Each number is 128 + 32 x the weight over its row's rms, rounded and kept within 0 to 255. Layers, rows and columns count from 0. The size above them is the row's rms in percent of the matrix's.

# layer 7 MLP down (transposed), 448x128, rms 0.0848, rows 363-369, columns 64-127
size [104 102  93  69  94 100  97]
[[145 138 127 134 150 128  62 137  97 166 108 111 141 105 148 117 131 130  95 144  73 156 140 168 154 140  94 135  60 158 172 215 162 108 151 163 170 101 157 156  84  84 120 112 155 165 130 109 137 153 194 175  90 146  90 103 151 128 130 118 130 120 147 103]
 [ 78 208 114 127 181 151 116 161 121 134 163  68  73 137 146  68 190 186 150 156 118  85  56  96  89 106 174 145  84 138 115  76 187 137 125 108 122 108 182 116 128 153 103 134 135 162 113  93 106 142 157 138 150 132 120 105 139  97 123  87 127 102 124  90]
 [111 119 118 145 160 130 148 130 129 106 102 147  87 120 149 129 107 166  69  67 108  74 199 152 137 150 104 110 169  76 111 192 192 124 131 105 113 108  83 173  80 153 113  94 125  92 129 105  83 172 122 142 150  84 142 134 134 166 172 171 155 115  57 123]
 [108 173 176 107 143 136 127 130 173 129 177 158 132 167 104  90 144 130 158 112 132 124  87  70 152 198 104  95 169  65 145 117  67 184 126  94  82  75 165 170  83 119 130 141 105  79 131 131 126  93  62 130 107 118 121 143 104 164  99  68 110 121 137 114]
 [131 100 121 187 120 168 101 153 101  30 124 111  86 169 134 133 121 125 146  86 111  88 189 109 130 132 120 144 154 105 152  56 110 141 153 180 108 154  81 147 155 121 131 151  68  87 127 178 129 112 115  84 116 108 143 111  93 132  98 186 134 140 124 136]
 [121 135 105 147  89 103 132  90 168 142 153 151 103 124  94 184 120 127 103 127 149  74 162  94 154 152 173  74  75 132 102 108 171 151 198 112 151 150 167 177 109 180 155  94 138 188 135 135 100 211 122  90 112 157 127 130 108 136 123 118 179  92 159 146]
 [120 170 107  97 173  70 170 155 114 103 109 178 120  89 151 207 131 100 144 111  97 109 123  80 149 123  78 149 112 105 152 106 103 110 144 140  67 130  41 122 132 119 186 131 188 112 147 125 136  61 106 131 117  84  86 100 105 104 164  93 150 172 138 129]]
# layer 7 MLP gate, 448x128, rms 0.115, rows 364-370, columns 64-127
size [105 104  65  96 103 102  94]
[[127 182 106 219 197 102 146 131 122 138 193  84 104  64 116 122 146 169 176 104 109 151  91 137 100 167 157 124 125 150 148  95 119 110 153  77 185  81 119 152 167 159 124 129 103 178 117 127  91 118 129 154 130  76 134 186 137  65 176 128 168  99 140 112]
 [137 171 187 101 116 128 145 125 143 160 116  88  51 133 119 171 168 128  46 188 114 136 145 119 129 135  87 168  92 143  99 132 145 210 157 162  35 135  89 121 139 139  92  80  90 117 201 103 166 137 140 137 182 114 152 124 105 143 100 114 175 128 134 123]
 [128 126 152 165 123 103 122 172 127 147 111 210 149 106 157 118 184 108 171 114 118 148  95 168 148 143 123 114 115 102  69 120 153 160 145 170 181  98 119 104 124 104 148 122 141  76 217 106 146 201 107  95 168 157 100 125  81 148 131 165 129  86 139 158]
 [186 145 198 104 124 141 170 103  54 157  78  86 114 140 130 125 128  85 145 129 149 118 144 111 140 108  94 111 156 173  98  96 133 122 153 145 136  94 162 114 148 228 182 142 147 125 123 102 131 139 159 128 101 160 104 163 132 176 153 139 150 126 147 187]
 [120 148 168 139  87  75 165 140 125  78  93 182 170 175 149 118 149 129 121 124 101  76 101 153  90  83 128 157 122 151  80  96 167 125 118 164 147 113 141 155 156 119 109 101  98 143 158 173 131  46  76 161  90 103 136 138  54 124 214 134  99 175 134 115]
 [ 98 162 101 179 123 123 167 104  93 116 135 133 147 110 200  93 106 111 192 135 144 113 130 122 123 144 110  87 162 103 139 170 140 139 103 112 153 164 146  97 140  91 137 101  95 101 157 158 171 160 178 120 151  83 135 106 127 146  80 142  82 145 112 143]
 [ 88 142 153 169 131 163  76  99 119 130 157 129 108  96  86 150 118 110  69  92 115 191 157  86  52 159 123  50 157 148 115 135 202 115 126 163 150 128 180 132 139 130 113 101  83 107 186 101 154 149  95 197 131 150 128 162  61 168  99 118 104 127 100 147]]
# layer 7 MLP up, 448x128, rms 0.119, rows 364-370, columns 64-127
size [111 100  65  98  99 106  95]
[[138 128  84 158 141 156 157 156  76 138 134 130 142 137 116 115 103 168 144 166 169 108  97 159 131 155 154 173 137 116 109 168 126 131 114 147 192 149  91 149 109 109 127 182  38 155  86 151 144  81 110 102  71 154 144 179 110  67 155 119 137 155 139  89]
 [138  94 145 133 122 192 105 135 144 143 125 141 129  82 188 202  79 136 196 175 127 119  97 142 106 177 109  77 119 143 120  98 165 103 150 101 134 109  91 126 194 114 168 155 147 197 109 191 108 130 119  70 137 124  95 177 137 126 124 127 101 134 159  82]
 [106 116  72 151 160 135  93  91 111 120 169 141  92 158 167 176 148 102  80 145 169 104 168  91 140 123 142 154 159  99  68 110 167 132 196 139 162  87 121 148 145  97 159 165 107 132 116 152  96  90 111 168 121 132 166 127 154 144 130 127 119 140  86 106]
 [147 156 152 122 164 119 168 174  95 158 152 181  83  96 183 115  82 145 173 212 133 100  69 138 188 108 147 115 161 110 150 134 137 134 165  74 137 118 135 100  92 119 105  91 159 154  96 124 153 126 141 124 115 103 143 157 164 145 139  61 107 114 126 108]
 [115 157 175 219  76 109 125 157  92 101 126  79 107 141 156  94 115 164 159 137 115 125 125 162 121  79 137 166 147 133  89 157  96 126  63 106 186 102 198 119 201 129 112 180  88 100 139 156 165  59 109 162  96  75 140 133  58  80 174 146 152 147 134 104]
 [156  68 144 102 166 178 117 208 164 132  94 155 135 165 103  77 116 101  64 135 169 154  98 143 134 136 119  97  64 110 135 124 121  70 164 118 125 105 138 147 138 183  78 137 146 172 128  97 119 126 139 150  69 170 172  79  85 146  81 120 162 116 107 114]
 [145 147 134 145 118 207 131  89 157 124 126  73 127 130 106 142 138 112 108 133  83  71 114 139 173 143 104 135 151 151 150 131 116 135 123  74  83 116  94 113 146 113 145  79 136 134  85 113 105  98 192 148 146 104 101   0  88 117  42  97 146 140 116 145]]